From a checkpoint of a small transformer trained on Wikipedia: 517M tokens.
Each number is 500 + 50 x the weight over its row's rms, rounded and kept within 0 to 999. Layers, rows and columns count from 0. Numbers have three digits each. The size before them is the row's rms in percent of the matrix's.

# up: layer 11 MLP up, 448x160, rms 0.268, rows 405-447, columns 80-159
# down: layer 11 MLP down (transposed), 448x160, rms 0.155, rows 405-447, columns 80-159
# gate: layer 11 MLP gate, 448x160, rms 0.238, rows 406-447, columns 80-159
up405 096:479565418566535522532447589482511547461529537402486548574498494488540549424586525475495577536414454524471458471521489520449576575549486484499470466450476525499567495552335488571540527513522456539541484447563473516552485552536451574521501488
down405 101:523570513525455533460533444497441502595542489531527544588538436547459540439438431566426514532524598497491513466552585455499526517477525468449500518369425554475508451447590443474459524545494563412437536554561573431487462502442490381547439477
gate406 099:512413447462591489543455460530503546485464504597513490545432473532418470456376495472484512477530546531537509461544502399513473581421466552455445561552494481465607500402450452510509535466559518599539507442538532512478469498423465488480452491
up406 105:589587538528557497485555558452489462523555514521450451434494548496483405526439485509495434477470521613594532506512589393562557599496478483576541477465505436520563574466425470588468542582552486381494517382387500451539520518524553479527469572
down406 100:474524470655452459473497543485483576488494621496486523544524528483502337546544534408441420555479418522426435458395496454449540458522518504549487502441515543496479477532400604547510449549433520506435402579480449570506472512558489472546467528
gate407 097:515546483481500569524555558492442493480491545574432488501512522490551535472479497458481569514481441439426454533518508459516509525535583520447486546451499493480522562517517451500421494425495472565491567429522535625541545529573552424574542432
up407 093:510538464561494576547535466506494488538580475428362551443576521449413576435556588538550494479433486387438485524468501405557490481489533512418395540442530546505572527542517528546438482474470435491483553460452551496540518575525553521439503453
down407 103:509508584518549550540477599486461485479467611519558544468553573621477492433500565436439498636539481524482433520467473525470497535588467544488565480612530611535420407441471428530563515555490563520486475527506503566515550445488518535535528547
gate408 096:438476577487469522463491500555520532596488434562460546492548523489512518587494485508580451538514474534536551470570426506501553574505521621531475498532539425479516433569527454443460418513522468490407490551507540567448455552564560569416522528
up408 110:450557342464522498470396575514473500500488516499487563466500499547468520474614555505548508461529477549524434493521518477536589550497506566516613526566437564447516461452420548588452440503498464489562485431593455482516481410450533423479465473
down408 109:551409464538591550555517540520523454503586581441562491458440544516542439430472455418428464462533544433498528417488477523542596528561576565514523457531519514456523492563499525464476487570533493569582524493508415517507545505510549563483407465
gate409 087:489441494522526540580534409530503468491448496484478417543465580479460483358513513450522388446544556510601567458511541495477424544529493489489468564524494508513449486484511459510519482470582528581387549555550440486479590561447412460472513496
up409 089:448586446517568482410438544530554544593555505472478548519510438527538539530527498434441482556580462424442358473513491534510452557435447500491561575437535583532532537460542524462518514474536462547472529506507554587491533532532671469426553462
down409 092:539467541530423511612494565459391530511488513436464604504548521418449433559464511531532581495467518540403488518465467467517611547490584544517489488502479559472453533411466521558573432478527555479618472473450512483505441456491446401590561537
gate410 085:566454461529542519599452425504455431519520536558492517535477491460472511411489381516436603546530500487505532444406546480450551530476514518433571429526462468483537431546500503479569546459481414528427540412446556603449489556572516404531510434
up410 086:441588556514495515482404465513513469513514539503563493451460508523546371508417455468433469556547493488469517526466535500536508517564441589538461498522511586504537490543499452475556523527381505481473398450443456479465390483560525494662450530
down410 099:545485539443424446406633503450535556490549470505491441527475429544520521585578565449492461474494472513436456530550418461565456452453561489507478479577448480485406494425486535570400487455533517498492517557525513464480568523406513546473519451
gate411 096:645497509567564483449412451374489480560514518548546539501509410588490542484461512494507501485543559563504514594468575384492495532502529483536438436492533481493539482491525546481492483475429423545614472433565431513600533418511541494473478532
up411 095:393518432554462517511496531534439554475429475417554509430445485555519543473522507575491474565420551484510471420492508485497568530493460548529452524521485510475525567474501627487532511410485432558511529583637565476436511499472495479568524481
down411 094:424557526507486508464500556527479531533394477532444532466471551443439500481531477592514494535408503436466473489519502528489463435432387464492493423549454501513390487445493477440489610547508591453506392560472433537523491466506525499510430510
gate412 102:549565506557566482582524558652471513552529538625482583539506537547436541507448434507517541557490485492458629479541490489460494448540527393472516626519510492561431440492518483487595470567574496483517534444497543505505472514473485512511477538
up412 093:513517521539471440511464542469518525602565573560466627422493504566469614543497365534459557567507461556415520566493491440366556449442477527410470489474516488569403462519503417427458471532458473527467499440464473479493495388516520419499552509
down412 096:554492471499460532493469452553491480536488485505490464471444539437478559495418466577525524533433468468489473425467496456417561517472468457466516403463498500526390529446519488551429477510566532506550502489499556400425544572470446496454526524
gate413 105:570485566535444478528563447498555569542491468558531570439531397585430421461471440501562521455488526483416478480522458455542479474449564461477567526475537541502498601460581420511516396543503531521473417531493515445493494566528428565539580510
up413 119:576512518546502638481604522518552480433466452439459518540518537530485521460401589586443446537587470548455529381460507507526422605524570424514452440466396504452414566441385528558496476594485548477428523425495440495543505430516534501532455512
down413 115:452474514478499480501498521389482568535471556583587471523529463473555419453428483491393458491511516471480490475490521475490465519519597413470439465500478462515542422442527480488538552572514469490551552518481520439571514409495518481499462479
gate414 105:560565484445556511522501561492443477523458557553376543439429502520523495559538522504479423514485575499541471486531407536485559636572512560531489469456562490495622531503439539601409476465577439517505599488492508572593428529588494562575443456
up414 111:550466525446525557468430548427530531465455476411464480480554510426513514381436490546555446495505498486545477490538540468484484446491553510489537473441538466473465506437534475380527492503466519573499535510377508513495506543397553538448558461
down414 110:470509471534470533498557505438470552478450541482542521540505548562538534449442413598428428467505430545542544460514397507457496532565496561614443513527441564527514461455487571485508488531424509490519543437484452451633466369472564496545559422
gate415 102:522525471536493538429499478576633566340578444433472536460457470492529473507511447550514550557419556477469534523449503547559504491484489435460547452480558427590590491537436452481504553378500531501457512472458467399449426505514428532439475504
up415 101:512486571443550508541587480496561443481586471503500619544520473566572527492452407512457565532480501564401563507535498562556499449549548504468489487540530491572483504556533523471568513470613475478491499590478477512594461527423461417491477544
down415 101:565549487458541503485523499432459502434510494526529450516455468481591488488494403544473473499490556542600571455520515429585445524538470466363454510468519595514484433515495520491480595466517453586560520479500503457556575403499536477411462509
gate416 101:512618503470525545497531550445482423441446521551393585457448541507536485450388563495475555446518447515486496519439453440577436496598557455569544498535595515560521603452428569475431471485614588493388483569597439476554405417384526488408542453
up416 103:425476564472447465581545539465483498494446514507397471513479488548512493544502453492487510449571499570476569553479492430503450488486605592554515532469494563423536489452570601570502541420484527584502589420516483569557568532488477541462473485
down416 105:467556469549521526541517469578552527533479632485488442540572491514499508336542558540570538556559512515566506529458507555636481482473487516518538580507509511510485453515512440435528528488506530501502447473564537469480507480470519491470533516
gate417 115:497586459400458480496466494546491591573575492543463565498452470469476560493443524476517605467451512514518426530491460506432480514492443475495527417428552465499504471556516472534478426491418494457457560423601526509540527544505531573456497479
up417 110:491456428476448550537510537547582535476568496485503523510445510454494530566516461486550512472475523525488531513501511471509483469513578465549487478456546493464610484533476520537455506471474544569469413502487479528496597462592428500512421527
down417 105:544560502541446474485485500447524517543523588579508447494464555456557509414410504524467600559606562474509498521457488394513490464618487605457580525524439429429503472572494479537483559513482486453550531560539524455481422509459504498466512450
gate418 102:553544493436381491567518474564605555460486570480516515477551624424497596541454505547450460506541515509465496439468551476495513424420512484480453455498527500483490576489467471465500479513543482456473418403518483476529508511563417535573481512
up418 104:419504563466428473520481491641505504490457487498502421579494548463524366534421514497463481444535548489539528512526544562525545443446594564535432537458504491535447492471528424506428467487471487474477451528502605598532458403530488605509509497
down418 103:506612465512510449462492533493448534519513425500484462483497529531540417537461536453527472550504420520456522515569503471543497386495467556463481449467440529433526537528597522522423558419369525482553514467540489498510522435510440511550572504
gate419 100:503444548508461569488475504540542540488429531503486629388514506582451461541557569396454556498441522472525542631532497457541576548449374552481526543443471529519552488603527472476524410486434508516537531535585493498499575474540441500587414459
up419 105:461412482472589435488486524540612488606558489521494521504516418435469520576487544547493515567550513537562519417625499564378484522451567558543503599570560480546516502452472490439378512468482506534541522454460527481507410474463495522575549611
down419 100:512497417570488492583552416470515505462501448521400543493397383552408493503609511540615462592518434506529462535500489454541525559489500474579432537404536501460503534520538445552495555526530470574504473432473422467435455489478526560481538452
gate420 091:531545456569480513414421528539503428467485465534419410520470550472523398484545525474516539499502444481616458590410524517531530527343436497432525562481540579592589529508431512525497484471479457480488512498464455472472425584491513486551483499
up420 088:529538489543446484579483530484474609543410444515516511490529428472556514522467554484540452399429469572530514447556498529536486507493567523407455451450486466519497525505634471452492490576597604523495521514544573628487571417442457451538565500
down420 094:544470572407481526525513538646544481564495584546424458530355526542461590474501565545534577549536519471509582529393508528394470524484463598509532492494503467416482489546469564456591479444501463575502453612517469478621434459546581510533551579
gate421 100:518437537549434425532471494529428598490461597446390560446552545489490463415493591477443503584532528515493436534501467574462469536512513502449495519606465551417536491463522476532502468523504537479530501439486506506592478520472550426525448581
up421 099:645460540541392485486528427516516528450497560416526567471523501524496512460556570450527445460494445455535399587425486505507572477517489523567511440484483465410498501466455521543566506451439525484551490442484513599435510468555440493603475490
down421 100:544468480553429402568491462432488433469468558508503472484540462536437508479609466506497501580561580537474441530501497615534477576468430532453488551536484499473519537522552430584456396529470504523456527508444468450488435518519560376556469584
gate422 101:515604471403522533498432541523541547423532501427514439494489447491430487554494534406508490504503493399491498556483454463458637463474625497548513534490448548396515485488539505435388558477523486466582593405497515487453543428566374480551516486
up422 092:516580439510507480485510449431487508542535555427552512474528455468548510544514554410500390391419366486352460358468511530457567504507550433544539502462563384509509459527472482437472580554421473509524438533489576591531577523490543504520560452
down422 096:542425458515496528553443493498472538438486385605495512522529382548474530424469525433492454469522485521492506549513449466391553381498581494468505437515452492524491481471507488487559516455418508511499526439470490536545473456549520548564441511
gate423 092:485384520509586439579493440604439460489471550506534515458479478500466533417519455514491561441537579472424555529508496586392540502526560506582420470577582478554620557532457470444566476482425551542496536507504567445544484504470537527495573547
up423 099:510528563562440449485521585430551474528510544617478552497639471529469499407570514438499517403437447501442551467534472402436411494504476481535491584482496485576450542445472515640480537491560470485479464485389511426415548451439451436485497524
down423 096:459505517483431408586481507425559505638555464448512583524538564512489444542487400458475548479544466493545553567447464507528565550527522467557410440538495419452376485438542445511464515466473452560507547495497502439543462416579542580431483547
gate424 095:541485523399557443429442477444601595467542575505473443496456472476429467508573476520501498551527458549423467620496551509542495501486592457517476446502474461478473518559579515571442571504516547561491524550460524439482443571566459440447540487
up424 097:461520506474621519474475545487521445487526446533434473467513534449522420466458584477586538483515516529487426360518495505559456502521554408499466461518547412552451503477450452537595415436464519512387532495490481513462513516559509497492506599
down424 092:474474508528460507407488411519460546417484546605552456465495359496590501441588522509464437494425510431410528541531523500474558442495504493468527512520475445310546476520562521530462529511425512495478493489431485518580499564405527424468556405
gate425 098:545471539540541544510497478459522589465457484506543468525451487484485468500430500562410549494448433530457464516489476408522453516489460532480632434526477495492475503505503678476525587612548542472483540506530486449483468537563423456468426524
up425 101:504549450537387498483482506548533453440469595492512459537431534532417466520407469539601433489446542449575563529595464542486526497466553491488412419512507505426485400451471534457520555505479462484588535519552455523508545506497698504459534531
down425 096:486583484515621432564475504513455536532530506527515506480483598495557418510537538523470444428546442479450552505599374506553555520588504498536533474503487594591421524484481397553495493537539623513537461520544501553533461490507384525472506500
gate426 098:502543550435559532541553540437470485512442464415396472432497533490482474540454508501423549467511465423534516548508528494436445386431432480527512505427497462490548506467506455473475400411512520492604473587513496511411476518451642515532515496
up426 099:432490503394425428500568489524463505483487427521447524546581470564525398477488560456495485527624534538538504565462462406496439516572469480508501483611488531504515476488526421429476511475506460549474554464507422488491567558507542408388517500
down426 093:459512493622410573520470533457546465411509497524534460487559472486507419509520506513542463434536511497401504480536525448442535472543556453483481528542515480616512415450514475445427431468463472490564510425473563499510497530533570521411498475
gate427 100:441514454568586481442522435504447542528531450443399570550390482456432477478423585505377512485520573501542472609514479544482598483521473483561541480544520471429400568494568500421500504545474514503507598506497454535540526514538481484436507538
up427 095:539470614482494565582448508498569479452549513531537438538557450568488544454500403550520402474540502531414523539518460420506450482519499488441465507463514526606412541430486463493460485571471449558539607472559530504559487436520526473491432571
down427 096:559474523483472476523533447528414561565422384482431468541534419492406409512598482398518557485486479516575568545506446469536460439524545505482551478412535460522580531580563596458576425562425442488486463527525426494495580482480386423513497538
gate428 097:533567488496449429457529529547536563513464471527528428501535487408549521486502474444483492565485565466522477571544477470445504552466528473583516499517471496533414520509488471538500494475500489466430463456528574488544471581512586587387439585
up428 096:535552530519468539477547415450583465476496567545407564475512477487479484470589529472532495483408429553513552534511544597470392541505386507556575460474503490469543474462431554571407554425532453495510456473497451490423535458540499395469492530
down428 096:500464488446531489570536455489448410468555500393571508556506491478521507418522552504423543542575571463482513598517514465589656467501492469417401518441522462566453522524558502542497536629417469482468509566466492444540493562465473536540471421
gate429 110:432496510510582505505604447573475519475483521453555538464562482515475417524542550511543538535464471509490548557590503434482457447501560493602551540528440503522574580533534472460470494520519507572548550450463426506499444560451460480424536533
up429 099:510509458549514532499536448524467493527562572504585486468557505556529495546444524431569474413594474577556475481404472559519502530477551523477550478484546491428520576416494566634541541564526466542487458516542510400504497501541443432530470496
down429 104:521522506444575511502521452404454552466501445528500566570546506521473500488465516491477448479433546468432543540525461368435496445573527491471464478503494499510526487460528465475418433527488574484516528497458588475520492484505418554459591579
gate430 094:542456535510534493452498473530466518416513404587465602504538433589530480500456434515564539537586421448483514464550513541431475546435476483448450494482485526546502456427524450442527484487553552484435422464441469448502536540536487450553421482
up430 088:382514467553611535495442504462485539451443453499494395417496555436528565467478536412508448534477483495422552405500527441504501523535504507570575511506519473586467529500516513553565534437504463535480378472528430536447617457543463465444527467
down430 090:540456518457505559581483447424473406605403451481471448482464486588484550571514506555562409479447467450470461450558435525463571533437568440511429421518466541486482528430584538443595455554420537511420504582517542472504470479497531519523581548
gate431 094:624524498545498504343433507483451492486483502520448517430570588405461412532520497476502443589431525487529550563562530504460615392415462557445545538539543458559492499491572573441397514585548509494491517599524476503532482456485432545491536415
up431 092:479536511450593449599489441470513513568538394552501471532522446568491531576496571518522545497501494517538440469481568532488539524521638502497552502533415534419524504552458619595579403587525554502514507485556498580433471450484491517477481448
down431 098:527504493479513556402488452456482486499510510549552550516596533469603448485570538532440507473479468441502479503554468463502391502500520546461396552455497421634533466459489445539511552513485539537422516445519521549493493478420465534448473468
gate432 102:533537450514445431535443517528517519465485662482591485483494519518440409456578470440492475565466512579500439473487500528536534431464489518550471515483510551557588495497408458515515497484522582461461494554484422571553477461532475451340463506
up432 107:447475477468613492469443548565534495419454532406467499530514632526546561486385500521576431470551537482437395555539506479349478574478439504464473523438535485505522425525514531513478448517438497462517521490474526486449575549487460472549411499
down432 104:415453512480450520500580500455468463408492509531471524603423549498506505570454517471474504437518488471562620673486361469415541487414510495512499482578565564385477526520493516459576402544509485521526445546561450526500561462434522582512441451
gate433 103:511465578544525450581501497550458540424477472409427570472584482490591487420491541482473469497549496498503496483466544555467533484523468550532523486511549484578499487523496561471482449591596419667489419463601435546462500543366474537517495501
up433 088:517517553458412516568427494516492543503561520567501491497447464540491496606545473418491466419461468456426472455443537494498444509456551469601522460501406485598435541525469585513451511538483454508537463523519482493549488554445415498512562514
down433 094:460518547470485504442481489458499434421545492527476479511529482519478513445484399431510589525478443583456458453433472588501512478544483542465507552547519499587480468448440407591526411574480547328487595421520577438523434555548505511501543411
gate434 096:523463594472550503487553531490596516506423488432445475465518587487539463453421473523428433498505549555514550513511533418422477472412452477410435377374584550496466497440434517487475450433526529576483494471516433486461528542451536562420513491
up434 090:450529448476463426605498529535450524544454411515543540554527492432532510463510475476574574470530465546481500527525557465462551476505562467523569521492444556476448565483550452562343498452506527460443590444518533558403569496553536541439458439
down434 094:471493512539514607462507538529471463570532584447454428521500516468500422529636583464573531495470603498531510433550548426447454531443448466683527519609449482567476452538481475459501447522475588427518481537512461554525432471515545412559542480
gate435 098:573566466459498501536451580485428524474444379471457462482580482520477445528519537489439394518507351513436575528526541498449453436523503478548508462520461385507455541441513515524485478458608531570559438458451555525424500575452482533516511489
up435 095:531512491521500626407582557599565442486488476497591451559457470456488503573450470560487495516460448466509487546484498509522542494510512521449522422515540466453499447491513477452593494517434443428436573492507457563417463441456430438536501504
down435 095:586618528510574395574505584488433520414379471379525499536588511466503518458493441519519454476532446584413402440449477562589506516538558535516477456460498576507506570557532464513450486511529513481509495515436487479505494467507512471537486558
gate436 101:557496416483459399499503421421479498440536434491517517548489524548533508455496497569533527489545547534473462519388576515493490538507513457457531438459522446427474459456518433526456512557518534433551370553587584572464553446461503465488444489
up436 099:462401478486553482542549654491459521521421513572451513539568465488492478581444454525543556537508583502426572493490525514529438476468552503523598458542479503507531513562473472458482526544530378558450481394428526422492561455554491475424510554
down436 095:435452557494474483427499523500500540521509450486478504553526465399407494496394487490546527465461514435557436535542502479579492559443488526503473496586465491523583544469450429459589573556578460541496566434485508442626475488496488478589561535
gate437 107:497514483488557429504462499537584475498471500502563449511521495501535461516581589507495482479505432539492485435529438444454519449506451545501496539427494487580490479469443524532536555547429433451435471556507499612535629503559489476484527460
up437 096:478559513505503528466436600589449502502500432551463400549553518506509408592509448600463531420516368461562525453513529514465524513515407471457461438531460549452451503392498546519510474523490446481495465464415519559502558520504480592528472402
down437 099:487540591506553545456520459530555478510540539529478505552512411531486513518446597499548426526468523602455537501499543524548462501482530465549450512499477533464497524520528509460455528512439525501437438448537474405496408519497572467542538506
gate438 098:543604442401470491540569442508495519531430464534502568491434521456528493470498543553481451497528542440558477549472442539493533449506478508522450579603467435525559615529488463495460471519533487502538436439481361536455523543477513525541532454
up438 098:522499436494534513509472508421479446487527496454514456493484494463567511580571559496534483500548559519501473552458493494478548517527467557503459590452511406467535520515515502494500569441394411472523500502478494531562541482553572439436406505
down438 099:434584481424463531478567515398537465540561534468460487541448512532431500455515505496493520520527485489508459534547410441464503472530491517536444397555461488530405494547534525535631488537479489409588446470449419552540520482546490563456505541
gate439 095:406559558568530475484528615572471535449436513452522479503537574559515465481538473519525502543501449460579535500520488468507428581533521425697484429434450569629456460532477577511512497535519501538492499480502576367486593498493564571498517451
up439 102:520478506522528565495500450501546494444510487472482480483489458527532502460491497458526444582485481580457535487383498445452461474630535442460563461510505641486458543510462489513529571547559583556493484519464556475528503468497495545454386410
down439 098:441549532541482534462482578505567565533469498464461500522465563520525532481521403485489567528486499483515452487543479453487438587520549537538511546513465484494550559560481526407592447470517591536430549477505558480542525512544542500492560415
gate440 096:524508544569527602506620423504535504447564518544467479480473474421536492425459506552507553514486556508464406452497580397505409524470456524476437589497504422441517532572512464594509529443566487521556474466490463524447508542393541428559448516
up440 094:536522556410456534503484480512451584490554513446487498465499469497556593397448576542433428494509565492520484495545507578561469438472569401426522475504507530553504505512468430484560517494497398547565596505453562508512399455542585576436505565
down440 095:511571418490568521312507658512512451446497526543462502423511513433489552567562411517459454470479438514476497412522517516541497566475466604474486493539488490554564497528520454481439459489485462497532519546546582443421532504512515540560460542
gate441 101:535515471467492534488631563438496538474481487495451546575496572475530453477467582438430499475557408568598507482506469531570489601481467515493475505467430555487415456466457521503437485459530482493556513549533462524535490538468412494562577490
up441 103:516531458538489487520475388451559524519507450499478478435589570472552522489520507512427459504556460532391464426539449499400504433538469492554488459476452570490480501468500568521446561549413508548463545537568530497532517588611491428482495561
down441 101:521513462495511584452473546551513442467564384529445545446459487601420405558506462486523506406485571498614513451493506560430488492471488491492501485431536477483529460533422465535497529452516408499515487501521463516395499456512495572443455521
gate442 103:519466488541530397465497521475425518491485544643494466518567392512495525504518523430514502468554545465372534526527493503543516404399569516492491533415445582477506525458479549438467510433479511479490615560459576480475504469439569553556503477
up442 095:575441458620556551516548554500477540599600498501519587446459603485532473511555460482458454533454471342496483492427465414457498422570461467457485468458557475432483434514360479466492473465550488481548432537492522491550579507399434495458398520
down442 093:530478562490472429518543483588536459543445401384457456464465540640454526466468517484518528499499505471519628506493456509492510573558474470493498546439589466563492463444504506588553514519508540536451483430551532503450536484524427526442445435
gate443 092:494559529437483492479546578508578490473467519477477453507498503481551437526470480424579472523428469449435470557463518494601558513458532449476541473422562484477557488373479575499488516462572503411497518576469493561524480462487555502528477477
up443 083:479462490523569521484416472487458516494546431497520454505498463537446503496518473508432629502460426575426527499439477424471482543516555448574576502539490502424435413490511589558596512459418468456470608580537467460479508536446458513497487492
down443 091:495563503557481585387491590427432536470520402475461495444468437461504445491519560508560544567524454504621519549507480502541435483478477517517540527421440534608554437583463460516468481548535463496582509480543488518428610456511491550623523449
gate444 098:423433570602462444532485471438511525581522551477486541546499518498573556541494492553465578451515461538449519509470535583501498532521577462483509344527583451450550522413510486460523523503538508571470501510505396477455494451436551428557512424
up444 094:464434533450567621454512476543462524548579472584465540561534557435457574473470534476419527518515639505484489537461554502611444466481558451461500481491472398535415456489564527415461450571528471465431491493441464569450500486446516490475456515
down444 096:505497432543574429600432561501428433391440483435532471506462458533601501454444531569494564436508524551461543430499470583585500455436528537482504480490521605479475560548461534480461489456479447462553445482564418473543469520468446473559549510
gate445 101:551504556572508549524537457497460587460550511535489477451504566540507579563570545398417469561434425552600540537532507488592469455604466526582502576505415479517565481481622469446480453529510492524411440419555552552576485498453527514480432515
up445 106:536513562496477519531407488530448519505459522557587545469498589498483461556481514478531499459491532477467500492523537565626475518501497519542511406461553446580540510523433457503564565534546522440471524517433464527521492506524478461604588532
down445 101:462572471543632481522465577441413549479453507445497558597490481503540520530539408572529550593563471503573459444540499460475457515429471587485487517546490538554448476506536479477570408472561370544456499497446571545458464546461538503412492474
gate446 090:415581531532532505525480567524484506536444478527389567470514507498550495516501407579499497526528506456562497545401553366456570514396476462485492574485422497471531493496475477511464497446476514501508537468481467444471540528483439387499486444
up446 093:429497482571536467447555508495575498450539565479578569495441388510503505516575520507455519507517412481424526534476580409432596508567494458464416570503520455422485503436550541508525435520511498506522562506531468461541584573525510599437441611
down446 098:545519509430438399559597485421556600624465437517440456502529512507515527537449482490492600495609516464537447511550535602493427493502533474463545462456524403488439556480499460493548542462515556523506442497545579501443547486530451558519534369
gate447 097:501463577601552500530572442486538521545544447447556563521479498575452401512510510465453433484434469504588521572429452404491501480498488561473516601461469465480496578445453425540452535471469465562416491518542480551555548503505506517510461582
up447 093:510578417542443412530518516465552510511467539461443554499476502519600491472502473511438452473472469550592540464600433377489445563477502594514501461442537559557532487518444457479544552584506387538440428572444488426483508490481572597457488447
down447 095:510543465478530564460502598470526496514538443463533445538500509432471539455488461523468502510499508555611545561482461425465460578415459540512589459574576514546548406424437556438460478471504515480529490491458477447495502528521404537486459515